Part of a small language model's weights: MLP 896 SwiGLU.
Each number is 500 + 40 x the weight over its row's rms, rounded and kept within 0 to 999. Layers, rows and columns count from 0. Numbers have three digits each. The size before them is the row's rms in percent of the matrix's.

# layer 4 MLP down (transposed), 896x576, rms 0.0834, rows 34-66, columns 0-143
095:570540501523515394569550496536529516533482533468421529538558561549492459559514579405520521560542414544556529498441531494516504453484468532495504488523472446462449503548516522546490522530496460514531505515508440506517531485429514548454494438492490500522441527503462480502533537504566518430549538509497505510510499549543573574513571524479460457458461482436498470483464429476537381460498510515493448540471484448597453468447506479412531
099:534477567470497494472469462443502499518531513498518521433483438471477510473505514534442528551506481474510438493440539511512551444521519514444539463501539495455553434499546495463527469536571529585456480496557521568489546501465511544558469472498541486480562512516547478514493549488453547534529467457594531450548496562465521560476463503424550456503501494501504434488541482543487587532550478469507521506516495580515566475504472437547465
099:489543551514528492482518516521463507543442524554498486492515535557514536434523411538523487469493506507510424496487508490539469506523475496514516513475519552494504548485569514470452466457527466459517525489508513444479544493570378493541451521489564473440509502484500566440439508584497520470521468476485483441475507571538518485508491493489461556498466561426512516457525480402509560476436524493477476531536468493500467428482467496479535
101:509475544499497440476498458473485488502524504495552533466523393490546602561508478501538550452494542494557533510460490513471452521449540493560522492543516506529401543543501544506501462496546522511483568422474495521432528447533500525499454554512498494499397549438479520528482471401506507533399536438565477525513490523526503475504577529543567455572458558437498479454520487535485485507498527514489497401479560537548460506478462551530536
103:492565436481496524486497533517608544410475501539494503512468475494510501459427466532526487478523419401484526407471539531426460524477551471473514479546609468479539560518414486507433548462441573474482509525486522495476447496506488494532537455471568488426535524530441534523532555416438558473487537500491527628513490498512561508503546493430454436438513578489544535498464489471482518518461505457511461492489506539499499506461438522526551
100:428484496508433484454455475581501502555537515579453489444521465510442497488543537468522557496501512526584463491506502524500501592485489489515510499452458475476551411428509429552498476464470510462517487552541493470531477509600475496462526449518497479506409442395564458493419422462513507527518506529509436440514541527528525557501515504468463440468512478481420492506483543459548471473552461510511445517468530485454504515490511490511480
098:485494472509429470470455411575524468626459506518485583417570489521492435508470568513468532630438503527519425485481503424550542538423467463495535481434455470464422547443506470499534548482537504473549500496444488528457448486519580490485494523521560437454490428518501512510543525459508526486527447441556485477496538591428555494506520505527568503521515514536524534562550434518498490434469462539471568506541509480545522489558488550519513
105:425456609488548552467454478508556475511534484527538488536544494527529457514476528494562520472512507513486508501428524477507552487440528510486538506479449486475498519538446534552482478532567510499458510445433468481399460483537509499498447501503394456484343517449519558491472468530543472454478468477491486434511473448552565474493494484524524498546514445553535503470493486563481467482570510544453419513504578534536517513495527466498518
096:557379582485562550477472493493473475465516469557486465552494492504488577524463496417494466495531425638528461507470525443535572533474523486554562490539543542548505477444535534547506522561471492544442453536497514532460509517538513576525536481532461488531482500531492512406461474589533556455507494511504565460474483475472443555536446546514482460507494503504483518530459478504542501395504547470512420522511519485442458435552514459509550
105:516541542478510493490388440472471532545436434522507508510507494509538487471474533504483483431497509483489415535534443477518531532548450524500485536498450467557523562485446514460500436522507541442469592497480482461527467556471493472456504507511474480513535491505429548517485568457489494486507466450489494537544500434484395505483468481528515549464530534499439536507543483551524458526459498581480561468496480479604422512588449483549518
100:551518539473511464524536548429533553575440523463555548464486477533545472457534503438497430514481527442500399520544513556500484542486491448488503478516446529506432450525468517492511481471518470452541560526516515457470435497535431513561449450484531546551472506548463485420500503473523535536540450484515433411522490517492496568459505432510461455510497480520481441507487510521482476487525529558445518519464506507555466409498464430593449
100:423585447434451544493473468445568529533424511529453502411487503546528506483540515486516523454504478487488513413515517464518473519525439490479524548416537545499500477479483540470502558437528493449451515478518515476566446450526499477602522495504569484477497464499496388533460489428460495450533463478504533454520479461516454523444466452509484510517486533476531620504499512522480423532465493378522551443528463538483494538524492482456464
103:504498535489473475453394434473461498573438487512473490500504500561552522518556503499542435447493443547516450504508567442520524420413542497463555445476496572525513513520445553455499499549515481521421549480460473518568477459487465482526461521483492535524420462463512515531517516530488493474479516562539441496485484542596492490454534486460499529384440490485534504549483528572454496511453497506494441497522492536482451542428387491530532
100:458516521495523434488500511480526490470488506513499493586481534520517447544544478500486556504441500493557502555545587548478486517502521515520447452571497543483495577585589479506520483436540552489514467501546464452543537463427513491575486553493514443444435508480505520499476483539526438490526530454431480537568525520502560562419495494543509465455555484529489466494505461573539509584562435489526503517508449510487467485509548450573444
105:512538452488533553511529511472499532533470523490444451447458477463468502435488530490429477485505544489588543517430528512455516527489526554466440520495544569543494486475429465439537501457547540524411529487524428526506500525525591494468450491452516573496567399467469530488502458575404503480476458541490573520533483505494466459489501485501481496468511451534520524489513539475512467572514514455520517489542510456497577520477450466459499
104:506505518455479535539485521574482535502510464488523496518458551579471515519475461479510479464584483521513526531467477556545504501391409482528501470575524497542533436516484490383527573556493518515561526456504506501445486540504462548468507571521537596543469459449549447475450544549528496517409517532467482520535493492518496478490489552490547510469497480500507523448491466486522404570468448476456446514528437507439492522501540522492481
101:431510523501485527495443544494525549545490503480465490481517532487481534478510486509474511525522567526524521487447486494501560472478528536518503527454494512533504461484453456542536508521430492463458455561562496554517523531482455496523485502553487494507496529447551461451448500543458479541536508491532525460470499521499434509484520460481429474529498427486443556466534535504530484509488494476471510519486451603503474583477430497488482
103:527486478499494462437512479488463517489492519560509428519446522482528494428459474515539462503470500454573470520449510439510506562449520468418524532561552492506469532504404513458505529496509549471504558487573546446474468552521475476457527508487551502463520492455519504523606447549418494582574600573473462494455504504526460523511494530500483540468542527559552571461505526393514475526533481520490436482474450558461537536458506481525448
103:479517519478486571563545515457495441527521477536561468531520473531465461501538513471485562466470529527514542459505486522546510453454520482519520463492575451490464485493532465527536503471494511495542435507512583506441542445498490489442504462460453532511402446496496519483532450574522497499466482474512413493443519477463532441551511498469526559421477483531468602489517548468496589455505525470586502461526521473534507518493495551503421
101:539518496480507501464512499449516518446543526568430558520465582580511487490496455535471513562529490537498499504533491479522560507511500461481561511515577495407512487517430486476522466456514431487535508442443468507512438475483498489548446467536539470410474490494531630515543578489476511492458499543521609503497509479423491490513486518516500440514419550499506533529524528474520527512464513475501464507476524516499449465483471473501500
098:517504489498546553574455485516544479570513482494544484597509548534528407505488495534483503494513490465514460489496419522557502486484485440529515497502439454557497530546560480600472450511543535511507472537489492452486488491512548428474447468405522530514372535477551475448508510486559482521541485494562483427445532416512488413578527555503569514478572421421530499504513545505475491557514565565543448516519502464528533439516463449544490
093:433477533506567530463477496489419427489486534417471506461478515421545512431443530515520469472439474503463531523487563478501523563540465442482439465485442503520520482457529503508552513477552495567507485463463480584495536445454488458533534445477501415413588439558541454533492391520510502509473512483574498523455508466546477438478414538527495483503476513452450498570494499439526488555505510500473486493457482530483548439506573408496596
096:460521460469471461550485429494494525509519465504525543407594507559585482523531530474443455470571532521518505522506567482507441490477421480479462519472485446508488523479454485546411485510539428562507512533554496514472538470498474531499525495516574535373522517475504461517567499498625544530449500466500553527435486566520465536531498484471519607495491537499467486501496478409511492518481478492504517516442553455439543559490563539483458
101:495549609529460485504509482553498443418470448549489486518430447482422514565567485503450490505390487488545477543507414482471545471480553508408547502483523560514426457523524438427515534504500575490487464525486466512527473509515552514514485488447416496469428422593465488546536499559468546537471499535495505500526531482538510514454507497488498497503519513556454487424575522601510483561475515508460461562486527503543475514515522494541412
107:438475487530477457517509554575463480475537557545472479493405426500506467448468531479472511474492539476525444508512481477534487564461511595591538537536522524515546485477518478466507534517515535509444529505532472499502485492444545491517461507551518470468589464556486491471506539548481447523537507495470548550573535544487455522482547490510502563547526496475523559445447539521529567502508421554502543486414500456486483489457483484459444
099:473499503478456512433542472511564504507544413476480489514490484491507515476569549523512441429469541513528533493482452488528441491405502539488569487484470509403506512538514529446483554508445536534529474526505526538428449569458490576511450498533458479540489441544489542535488535532533521558432406572465506503550557443484553441508490518483487548510572527529484520585545472469488524462515496493459513425447434501490469531506485483457536
099:445542461522464514499488469576571446506537459442528542563541458524456516505489624459446495482523473464435494576510450590539526505467503422434543478500489540519499536511560487473496444524475495529499487494487520480543493536442544558478442562560508429501489430556516447422467547458439517538508510486515498513525508478449479472492541523471487485598454487584528521430470483460512499536493482505527502469449492453542558536532462481471508
096:492502439497542412520496482515556533532536478430458453507435534507485450476556561459510534518470501494552444485524518557499485570428551453530466487544549488531497542441528535538457538491512447461469533504508538536487492549565452496495465488426429512511486474507477503515455434540508509487542525546489506463473554520506537547584465467434404547519507497529494504466457488463508553518522471543490528477419493441553475504539491470444474
100:472581557475457430504472516491532478505521553515461519516537541513474505520469472490481455545555531484503441485576533489513442512542477488524478504525524507498476493436514520478576559531562501537528501445536540468419615468499505522452574509550569471480564440474425443438582453541469496509416513500496491551508524475519534416492528521499432558409508457529436505510470500506447460523525468569460500477548536549546514412517452536504481
105:492511576538510537519439517507456467526439606540534501425510490484402466477531489596472530528527536447489536523567553414564478580534480496472470503486497516434511481531459479469479568514544481500530607455494525528555578433465509495489446494428412444463467528440427489502437500507458515487475547552450449486457476471461406556511536528436561506412529491491465546475435512468507490529488569462500513526416492460528494562494539514489487
106:470466466533463510508567440518519488441540522554487489438489513434551492460489468524508506452501502509501513502495465565516435453510419467485530500493506508452492499517421501505470512478527561489466491478521419516543465461474513513542489475483471476504480489537502570509513480511451522446490476429542545497494426506574451475513480521477489501589494470527502452530556497443441448474517508453547484489511468507525440416523503545462476
101:468486456448428550483517462487506426527472503484532532433541494473521447471492487511516486533536449476527511524547551449443456542498559525475507460460488551506474520514526488559521443479489453405503527513540537473477453507460474483532441507434507460536515544466544538488468495562475440472512516448486449469483440512512501458546487475511484526577521483458508556485460546471456507533557533502561488533520532506509442515443545543463485
099:539508474467497478440418481482505462546499554486503525470513503558510538517552551544534520548506452435429483462505414458447531496552559522522507495500499507518515510469519447461513503504514448459466527490519534504501485467526537445467438493465477492509516494540441550487523547539464513523491535446485475530512513496459623445533525492480511463485487578517487556482469474507442467501500466454554601491496451491591475565445541476520473
# layer 4 MLP gate, 896x576, rms 0.0856, rows 35-66, columns 0-143
101:510468473533446537470550498493531495479483537592488552466454509488520512462513542514532536566549465518469537546498416542416512397462443566461503530509461583506486477542561510485506511414499454515526499510510548535487522446530484482547445501490485475424495508578512490493523544522496536462483437444555483502440461471499434528552480537502460463434551517467516560485461513475540505449553485467561476466482611565530466504500556470494474
085:497493410536511503475496543484502402547522466472522460491468529559525496559510463530622475491532480483492506476522425466498478493549521575522508452491420491483480543550451494538541490540495551548542397427493537474563458513545458461479603589444555521576524500495493520464517553534490474555473522478467458567441482438512457521557565505484517510530505418471518504465499511483528523518554473474505591502540460503499460469558483494454529
099:495464437504527598396477539404501482473541543524555494529489540483447524474521458441499556495546455449519458451517502583522516471444460473502498462541526468444488487559521499458494507498490450435483483486470481517470475550466541540506441470520467476516511529522475493495588510484447560439445467479517476496483469529521518527574437467426519455530504443417433460509554521453468521565471396573536497500487577455575532515420524563552461
098:491525487492454554538499533503500506467567551528466482566479512488490482486557477476506484476548504503512532447555541473503491546454416545438469534415556469468458434428459498479483506489518523593483478554544511486559499544470544458444499473563554480482531558532522541524385574496398547480484506533505457469486554451440560519489453507474490486492520553577525519509511563442539494512597487480420593456513506509474528585494545524481469
099:561505506448505490456474496503480469562423523520511480525446475539513549566488531499506504503448518572460568475499486521524412494548541501504475570491517550515530571475512531480485462501526502532492507441556560456535479484448475463538471436517517461505541470485463505404513464543563557522417475467544423458494575514496535465514526512506508499434483467513513475584460489520482483603613503517567487519525564535519557553536518478476453
100:535490528465486499498482514477374604540580481462558397511437511492537386508487437474448483471564490470468571519510457541527541489466442510467482550473466488519492523561454494486488465459486473490422552566527525500511507529499537483507517602436537537502457517541477494501437526444493521482478561441412510486527526468520438508496482497542423490500522528497539497544556504441437454481516540462524453507519502521480486526460508470434473
118:507511454463462492480527560506499455512551555454500463511471463482516456506432470470552498584504554533453521528480473519524552441476488508472500535514554540548558471471461545477530557577516553528540485484516523531445491474544473444457450553556487482413448518509515426484527524601458551440463524509482497478434498450465545494532577478509484448571573439539474528488510571490488577474382533452451521500542505511528440552497482526507506
101:543434554441555571494469522472500515511524455528508487539464525557523562527459513461449440430486420604438503495515517469515518484382481466501545527520530499495517580437531591494388519536522500514504470477513508495448456527525430574587511491506445542477500473492522482503494453477534538440534520501471534455494514443544593515511466495551478499519580538502462451517420502510599551502464556526511429477449509518460488441544510502492485
104:520507448468513547527497483516508456552467483478494399477470481489483459460536464462477476542482507548553485502484557540489483463496501452501460522511531533450529457486488458541557494553514531569496540531493452468470485476549395566435517549507471465455598394504528507593613487498517450533481581507491461475466497438492524483488514541497558472495435532547556495499443575535521472464533488558451513499480529528464479481509512509501502
092:621488554473555454428501490519500525537476458459458460560491541421485531555538502442516557543548478576529475471502503494505453512514476470547509496526539528557462497539552467470554545468541474487463537529436540517493458383441493481484506439548425482501504515555558464498559523513528434495471513539528445465517466489573458500510470471546456488499523517475505520523505477477564456518501505493578578477522447476555528487503483574487483
102:555559516489439538489467489540532553523467510415522460467508486470541454418443498482500510374476499533496523486513539404519444447558500504498469543418486530446523431463559585516502575415466444433506522522509511472515473487513497505538440527452582546484477480557487502455561482421504476440523498442555494499510551474454529541444536524513481470487456549572495557563543514491515507483485521427484495387528508514529577454482526555461534
100:478511501452580455488550469511451494500414512543461522538389473495570565516508511542461458493463548484487495484481492524519553605475524504448478569510512548485501521448578463486470509479543525425615487473430484480523475615526550454490570479486540495435596509431611453505539499478427480523573495429507496472497526521487528495483506466542563514527536476502548478557540476463454603531503505519511542509504566526484538527456434476509476
095:501490391464498462526545512490441536502506506550479552491434555515509513562514445431589530528479527579469520521470466535403508445487504540532477516495538481544516531542507501512494553484473515446499582441517459484478481552441512449563478527491440514486538509529481502488495557508496512485492454471516572488508482501456522510475566452490500550561503490462560583527447479495503525446548564540499522500484518477502497500506525553483489
118:475521587420532516526531531456539481526546485496525564524478544502478477492476482408525469533490503528511508454523456528481482458507471556511488495490538462516515490525524436474544471521434475482484446510553487486496498531534469512472550439520543431459497520475501486425539492518530449487535511424526534428457475466506580427439429481553502469496510425440487465520479504439527494564437457489453453477431474432568476494430483483460587
104:534522525515430429555491539501498514461490462527508501495479487528462497569601538477521516559519532516447567480519475496528486560533477562510465476499500528468504573543421482432516537438517524522509518511541510520542499421407489595476492569424471457484435503469536486517529477486519449490461470414514474568566545507524620409443520521533535543508545486508522507512495485496486504480478475440486553444456598557448552505507535474493477
097:528569467491493496549506514499508493514571462486501512465525499442464540433583490524503528481491537532515481459467501485612512477501558525516537396471504482467488487487531530460507532583486466495502510501497479552464536448551507468474509425434483496414530544523554503436479540523524560549498534478501506506452483480536477516489500528493514448503501513509504487473482446521450569492452475597526451501515516476497437516526545527479524
106:471473525529494531517471461488474435489510520522552533482485606488464463490456486504520480497483446513481521552566486476469483507477506526480480488546482496450559515535491531530538575540463429551421521481508456481492473593483508489478460532485524525494452515439505543485461485496468543514565553575493525542466533483477569546509481479462516468441516474521527522415487523469504483453456485451487527436517484534519519499484515504473483
091:453498584542531467473505478499492441439435445584481523468485481534524423467548497430510462508473504588505496484510517476486459529456440464457516485479534564522460486485552521528446535493517474434570530526501470515475537450429450547457518416440550514424531503482520494493572553540528526533565494514471487533514504438486575450524450504483518537487457481497503601552472532426455561496485462562480600510440548482427460492466488509502519
094:501548426500435468465498504389445582474498567559456533468489458527496503560497490491513503437530519517458509542412526496546498484491512490470417460468553458479525532467522451489491496472491505521478528509478454529416428522547478557456496475484498415577493554454537470494549579550533456498567547504468419489536478548486556550545532560501482501557530489459595488541452456554510485487457565500479526519495616469509527503504476532512438
098:543491568522462486485496572605418533444536473422517462500549556555506415437492479445508557495541536487489531513581490510519545464536511463502523540485545464522483511493523460500457529503542538416491455510489511464529502549527528520488505468479521472563490545434465581520448426465464401479524475515584499514534475445509481529511512544469437547451506464464553577590476505461451523520537422474442498501515422460506568480487512482552535
094:378477468515504502506538475516553481494555532496479452559544464501522459556555448470499462504455517553489439467443495450466497416497446526600478527475481536544501475454486500450539492515460436538476539502530492477517480507556467510497504570513505546478537542524494484499440486533530556485556516523467435431491543531492515561506467527517533466488551518534537529478570513496510484517442506553492513428518471497520495449564441450487476
104:548469504448474482557540474527486490604520586437527491541537532503524506506439465569519478489522493513521567500490451498503439511558488521437452512524518511505480492538517544483440591535440511524477481489449485551521554534491504501498511524511437480540566548452530492547502527557412503510473550556553500557515447500504532516396481448483506445525409539530559473526514454423490515472503508560490527436532528492576507504572515562501474
107:569456489506574503483531517519512494440543450490461498514501566422468471493505514551518515491523552492477503522560501436470560508472531481473458467489511521539500479487541567478517569509548514567511475448506543510471410482509483443469542531487529546481521461570520523472540538509530522470463469509501488410416492523529449486464565520510533497453443467504522528543500516547575490500508544496537456414444538513505540509453518513473469
103:532501516475565477532473477424492445502482481488399528503468579540504502471541507448522509490465504527582512483493466515502511442446438466516435490539554520568384468492547460435507504468465531537489513465535579516504445511528548465557547579558569449500465412458555456465437509540557519511475470504492467510468543563535546480539489519489535451513431550465509526521550545501510445513426564482485506489619502485492502463549534463541516
096:509430560541544564480495485533546479492463479447528546439408497455540487562525468490534487390538510585515441476490450569600572472504548464468525504494380445469510428483552560571482506498470477502466459484518538538465457471469430591507547581541475513460558530522449483491576464519482490470525503520558490435453441576596503469495464483529449474511561555516466514482515509488459509535573510513555532454538536463505504482449443469569516
093:457496450500504544515381504453472497502491459529526508532538515488510476558572455529498479510475457477539446487482505567422449479488512606506428521513569505448462559521471468494577505533548476413505462447414469515453466597489459483519489499432427504541482499551496532436526454454554558529561489599513473373543529496478560499406432431436483502447493489561463549503437530497463520538513480540574538469592568564544505435505539528486442
085:533469486584473478456471544558455469542489461503469538532462538530444538515462478553522491466528533437557470509517488550496553463525477489464501485489426542528532488498477532508488540507553412514550535449496499507535508483510523480491518451540534523590477498459531511550555503518500516483447564537458466507535451580499506536488520534489490515505486470443421538501500506497491561487524503511463490529470484485501548562515459509497459
089:464527493519478478573501492539565526477403482549579492534429456549500514433507487561496462460435517505504505496514485524608453463528472455554503498441481504490491555517466491539480470521514581475483496560453539472548466507484483529522413488514550451499550474552441561492483535495583502466535493498567534521511539484498475564519522460452525468493453455544530553475481507486448444524490504554552486572476485492508455515517455547512544
100:481452522487492513465485546600462544494478544478522504528489546507520511545515508500491555507479514471465455575482441505525572518539481446511482500430473445494516458468489511515466437502443482484517448483562446533432468554507456458438470572492522534550448509448478614527496506512525475505509469518527544442524528551476528471495438483574439544503501495465528507490483513514477514494504527491478458559493470452507499553468524493578404
102:515450444417550478585506504511494537477557569528529480493538508471590435496517616549525526471524497472502559470576563482515466499452478570571525523576484522528486476539590562551517499467529507512427488587534477513518578473518499503482519472498561534545499601504574557521491587565546473475533451516424565473487489512453431497528373536507505478507499412431473451525546562398478597461467554530500488489561502565573477456521461441530472
099:563518400530494470484493467421568495393544578567510476512593492470432532577460482494497496510530502496565499498551512499448511534503554525406450432380450470434467446461570528497499474528571522496557524522524455437546502457392525466524530484481512510494487501558512514539438499519419494509485463581481563476457469515557450442489593528475509558519459510522497490521534494488494501528501521456532524435557485560525466507498522487522457
105:509431482518474527504486478507453544534463523463499430484501485474533532528486467498534541468490450471501528505492512428509502520585516509501531521540536449479529508554544491491567502554516504516468480512568514386462478493510444512569485429491549496506520516569578497495529485467370533516557409563553488535534566503398482512526508493488448454558504494488487526460483542481498478483528485513506565506555477531485495484494582494438483
# layer 4 MLP up, 896x576, rms 0.0869, rows 35-66, columns 0-143
093:503432547510476464495480591492553540479512488470502471484531479576502473534576474519487523483468514406514477497449496505536510488534529535516478561502448428513414492489456462493521440519500505488543530459508499551495497475448540501525503539461485571458540488505472501471583509515437499466462454469416546495471524483484454458454487529477515609479393497514491515462459494550511470560533497506499558437433432515584446500469484536445533
090:488429477428521497576439486535474444566499485444501523514501507581570502480483504560545530474515483522517510454503419522508476602450516675490562490456466573409503563508551527501527477484442507549537450549523519454454451510541406515464521616516530517528524468475545476532525554464610481553431495509551530609571454473508458462489485484474557534472533549522482493436503492506517538514551477493543470494442523480505547543445505499514454
097:519522461445510520494477445434454495457479501506514507459506517469473550450529561497508468498497464393474453469512471529492516473482542453466509427411538484463520447506521532450479486484481542535459448466497425505465454526474550557526430510555513461512566536543505494552592543542491592506483461570549488472567471504471584531478522490484505481506509471458439461455503572465481508583509475480566416567507611562504538543498471536511459
101:524412587420487511601468458450512503530459501438468529507452576442569517518492504466455536540529520462503506494466498520506501409538549484511508545484511501533448525494507533479558486470527414405504480447467501439495493468498467551507587489543502538484494491494571550480512533546530439557460473486505508549509419500529453445520469562470497517463427444430529556521441471574443494479459441458539484449500489480475508484444528540469493
092:588468455462494503515445467534562525504489532521530418542534433479526531546504467550462439471456569570459515522577473492559480459554572478472495546505538562495509502513503508466449535486475427537515540501432499484504548487367502522454509525464490444503519519495484501449590451481492494564517415529507492473517521517544462444505473551489511528473517561506541538551501456497448543509490520533527424477471515456506505503475497430595496
099:473495396488474468523467503507531425464459457525486562440494550490522533518538552535537526460484460573452464434491608430486546524510475539462504461492491537497397490439472514559470553492487506479539473446468486548459445539507501515490508491548452509491528538517466481483487568429529502475479464543520459523453483529477522551508518478507582482509590509479482532483489508560510558480502470536441540528550534522503564465434524493640574
119:561517539487492458499484492579441436516620481533506468504499464599540541478518501489561524509522528516442478509462431446479509468518609480552548476511481449545573556451527470509486559550544557566501440504497520464468522441529497479423461615464441516483512499515508446490508509571483498458524526570445519456477558460436519503517591471515472532495532491493514521536515471511467487521427544490502528500530538557503479549534545486483587
096:540486497540501418437490476467485545588475483506539520459500542468504477455484472509542509480509496516503448432533454473489529587551564441414497443485496435500471566512509470490435532498512541528512559508541525469524469522493465450539503539526496528462507504474518577536473545541499467510486521422490545469525464463558554484588592545522443445480525550513505426473520461555544514514482497509510518520428541455480580436529578557491539
106:538435567598465433508466559472436495488497504496476542519491500501521473478434589552524607509529454498535558501548472480571415500527505553464481505494517439551423492527498495458473511504471480475535489437440500504475485526517508495474450477516510471544451583545530559405521465490477472467512469473465501478532482472507410486482455437508490494514556523476490498533499454509404463544501529465543551467492444452582501468575497442493518
095:451476501466537497465527539449470512475469513478426541509492584599544490489488498480525456507447529514507532481432469506502452523549516505523503461569423471543508461552501438506572390475506525558536554549569505469488495446508504539475446550512534442525485553453463533540481526508529569530467466471532527443461498495511521501515455575515489536544513480486520505462493542470531535471436515512511506517524482526525475473536513497480509
101:525498491560474517562495461500485499569484519463452527475440520384463527524452500488511492530474499483522491436597525484499458391501540488472484511483485562448524482465517607491515523511507475439468481478484485494529409471495515570472520548471577517435515500590483463465477538457516503520482501465491518506445445512522501503531503525525456436557497498517422499502510553516508515541491599504510451416581576523524533478486475522534555
101:505489496464469393551489533480504501513509583462499547463496498541479483410476492476483517436573490477512523519603484529484527412519480472476532414534551536467538560536541487443513512488462509452473446474499567527469474495457393473507415554467498482579535484485511521518474506454559515554536504489510464531548543481458450490501496521486539521540509583531460535551469561478485499524545467493507568524480459464516497495518505466467505
103:497526597504542493469501462589504490464547451470516475495548462501507433396580550500449375486565463447533481512523491467543475529481479506452484478522478496473519505538513490503538476524539514584532514511507496523485452482569521475498522477504500471496484432452581513479507464530550469477479484483436463431493522455495462529519545503506506483443455444569501496459464508527511501513503479421474459495458497460430488509469445437459492
115:490477504518565490535553512508485488513582498585502472535494478509517523528472525481499535544526543489476523488444614519527554503491447445458534477533499459478454489563477539484492556480461556524489532508491479500450514449510530544441476513445446517602481513443509546487531464555428527501486487489439492532515549552507468533516551549388464539487468483500465510438550500496398457460574476424480504443546461481518515491501551495422415
105:539564481532380525519466544496409546500461456451493518440433492491425501546546484439508526503501570522475512478513494560536465521406461506465499488484421495529492572455527473441551569534477471459561464504453468519477500454541433529424429532441481517516505456500492499497488625488552490518469511505482506462514515515513506490485474541503537560518569502500545541506515499512449479494472448437443543496577556491516465466522511510515482
097:544480533445522534497480519562466526471537534507518472549452508452529487422511585500533488505540493480373474501458465439450564509511516467475488466442489460500530448455452476504499503474571462534485515566479532550521538497510580549549457509487513482553490503450490532449426462514473528533513470474524520538497512492472558500503534496513500483482463473445485493477582490451503513544497447502467478531515449566485439518496446480490466
105:462455508544502512474514432540496551463440467460539461594543582460525529493512511473486487474548502542460516487471548513507504396538519530487532544497521499517561564516450456460503493533476554478488511520474503536494505552481484447531543547479456501514495524534458525521572521521481522505517484532471466658474495497493543393473491443443465427471529492496505480446515537507480496448483500561496547412502430456478476526518486485387527
098:510513520508443533506472503440555510544478485507477526530516475512506481491527482434487488493461567501459499491531516520518426502417503543491538507495511473450522566533524457503543548485511405491500496494566563535487525463426496417540493507452579554455450540499477549480493473519469487428482518467470548482475509533474552494539530488473530534519507480555616450558596535476470474522492498499528552493536545545436513545497502535460451
091:515488587546594515513479496541603563522504473505562452505511487525485450464558535538395529608473491536452488451512409558491522580519480487473486542455434554519425534496528559560510461481499536552508498502477502494534496525479483508481505496466484523436477543577450557534566472461479513459476458490528531506390508477438523491508416436433527490489458465559523453484554494511491510509535448474547483520564445487531508486438464487487515
104:441432500516471513516544532496509521410448563549451459443463421509539529466508425467466530484515495465444460502562530452462500475487503535459484489450565487512473501467506534499530459457489525546498581515539469517500549429454519519494492499560503553510555527465525542533495530463386561461549444502469527534498506540461482493492453549474480517497535499557462551415487464436507471481500434493474571423476514506515464591485480535466478
090:541503516548498536473527471501486506550514366519483590489388497556486488495508553470470499429542438506492490502478523458485509537485546442501539501513479500513484528480539486471484472570459495441484425453543444478505493576503537525471450525527577533520542497524499506493483618446569484494495537529503511495538550519448578456444539510544501503482513435473538469464468443510501508534486491501463499539479517502501476560430568558458524
096:488482549585466469495469504474509559421495515576525503510487492529491550435508382511431475505474505549497450527492462508464460484536550488610422539500559534561509484391406483520486469507546526527572504539445466493484378518577481507521546493531564517479557529551483508490521474518533553426526463452428579488478553481566468502459473589504498544511496474520489466527547462576538438529409478480512486464501508443513519496547525506499462
105:512447548490636503490540513478475517454466491498571447447471537517505495486426515545500442593491522485484529506505525471440477504464556441494546480483436520521494515507508502457554588551515482521460534519492564495421536462420491515513494472501484500549526526561575490563556488521515513532508467526462481493492550500511528544568535499563499449468461502477503539418527515480468523444519467557440476495569486474484476503534441529518516
109:491504463587500524501522553545440562539529511481524490574435491519492532549497432535420534532526506464499538471485500474492432501495469546505591471481424422465560504534449414541491518483561506473512459539522458489525562527452480503515474454475523551494540531528506497553533469465502479470525509509474559508492464417488450565420551452523481469556513484477489495504431471528426554496542481530505473483452502463492452495499448528483444
096:495557430537516527543538533496525504506422480511490494477454482520483527570513532527499543443449436494526479467468487576555451525448525489521478552470520501484522496506435493567524509445522459497591498451506514534514491514447490549499576580559457559533531491558553508526415480421494494422551487520440495503516462528551462473461487544495516576561477481508499533502523471450475475552525507514456555481433539473535482560452473462522513
092:661456547481579534454572460539450504552546524519442455537518543483414454480513495537515512506456450544478440516455453482451457453500547478446526603530524472423490432437547485504504477480527454550436484517505513536510520496468522524504465515509465529442461501561463442484508500515477500480577525433446494475480542514503499491475470481534497517503506487490537454532478517485426533539543561481567525510491466440550497524450454523484473
090:482507453535489506459486504488501507444436503443511542521448553507517496531598450455433459538484532427514452548489501490482487496440499486507443507498458503540528497491574496524522470504579398537469521516494496597506479457474498501543544522452449455520471536488585439511447482518538550480482564541489555560494520549433589493445487499528500546535502492545406497507511452442504561436472484455512562398464473544639593586519510514512554
093:444443483481572487495482527560566446551547461443532446546432560423490471485582487535490523493502473503551594537534509542529490525515509528535530423476565466444482515492469494488487450533594483580520531504458506544521424457496499536463554545484449489530473521543453529446476523495555498443592574502467491454492509547499488510509475485524549436489435516519491579449521496443551462488526526522501527479535516519501502493494513536506494
108:493420579491521440467490508503440521488510479459543523521446500477513457535521527521531478534418540563480446464525456549466522549569492479509445474462578449499434505470424570506602491580456509482422487454480595490400513502526506517480548551522490524509482469470452525483502445548509436421453480497546534460417508480557563388542487457421519491475456463490525487474489500469547554524531542497481443461458504461393488520531492464498474
103:547460507463537502519555479497483531480592504481531480530534547428507546507428498511504424604481454482563466525512569476524447490510483540470563509579442488487364453478537537474450523505533486508427477486522510538558517452499484486477461540501595484568494525471509514495540575532530461513533425530501542501557500498549442570501492486499486455526562514475469416547569467488428529514434637527519530422519492518525497476497515507534484
101:560450504505424495456482436426474565575509530533457418521411461462484488474503573525521559463508504574504524536582548517553490543535436551487548519501485507508614570486525489455469551508520492514499500514434490502506449475573463531500511472485485595498474441485503512462447535510464532525483494522469572457445524505474421483474496517511542516485490486496507510451544550503539518471449546512482400487469587478432524483443531507489509
104:514529471523481538501540527477565505482426522408527542505463581503535449501521501471490451505523481468553507492503502503492494498590550504534444507552525510445423514450445517535472483461497428435501473459490544532452514473484477496451570496527444497515500434448453534480514596486563521485437522466477528492501466473526473479457485498496416477533569549506558452448532533438567563512512588546486486472462554454536552455488480478464459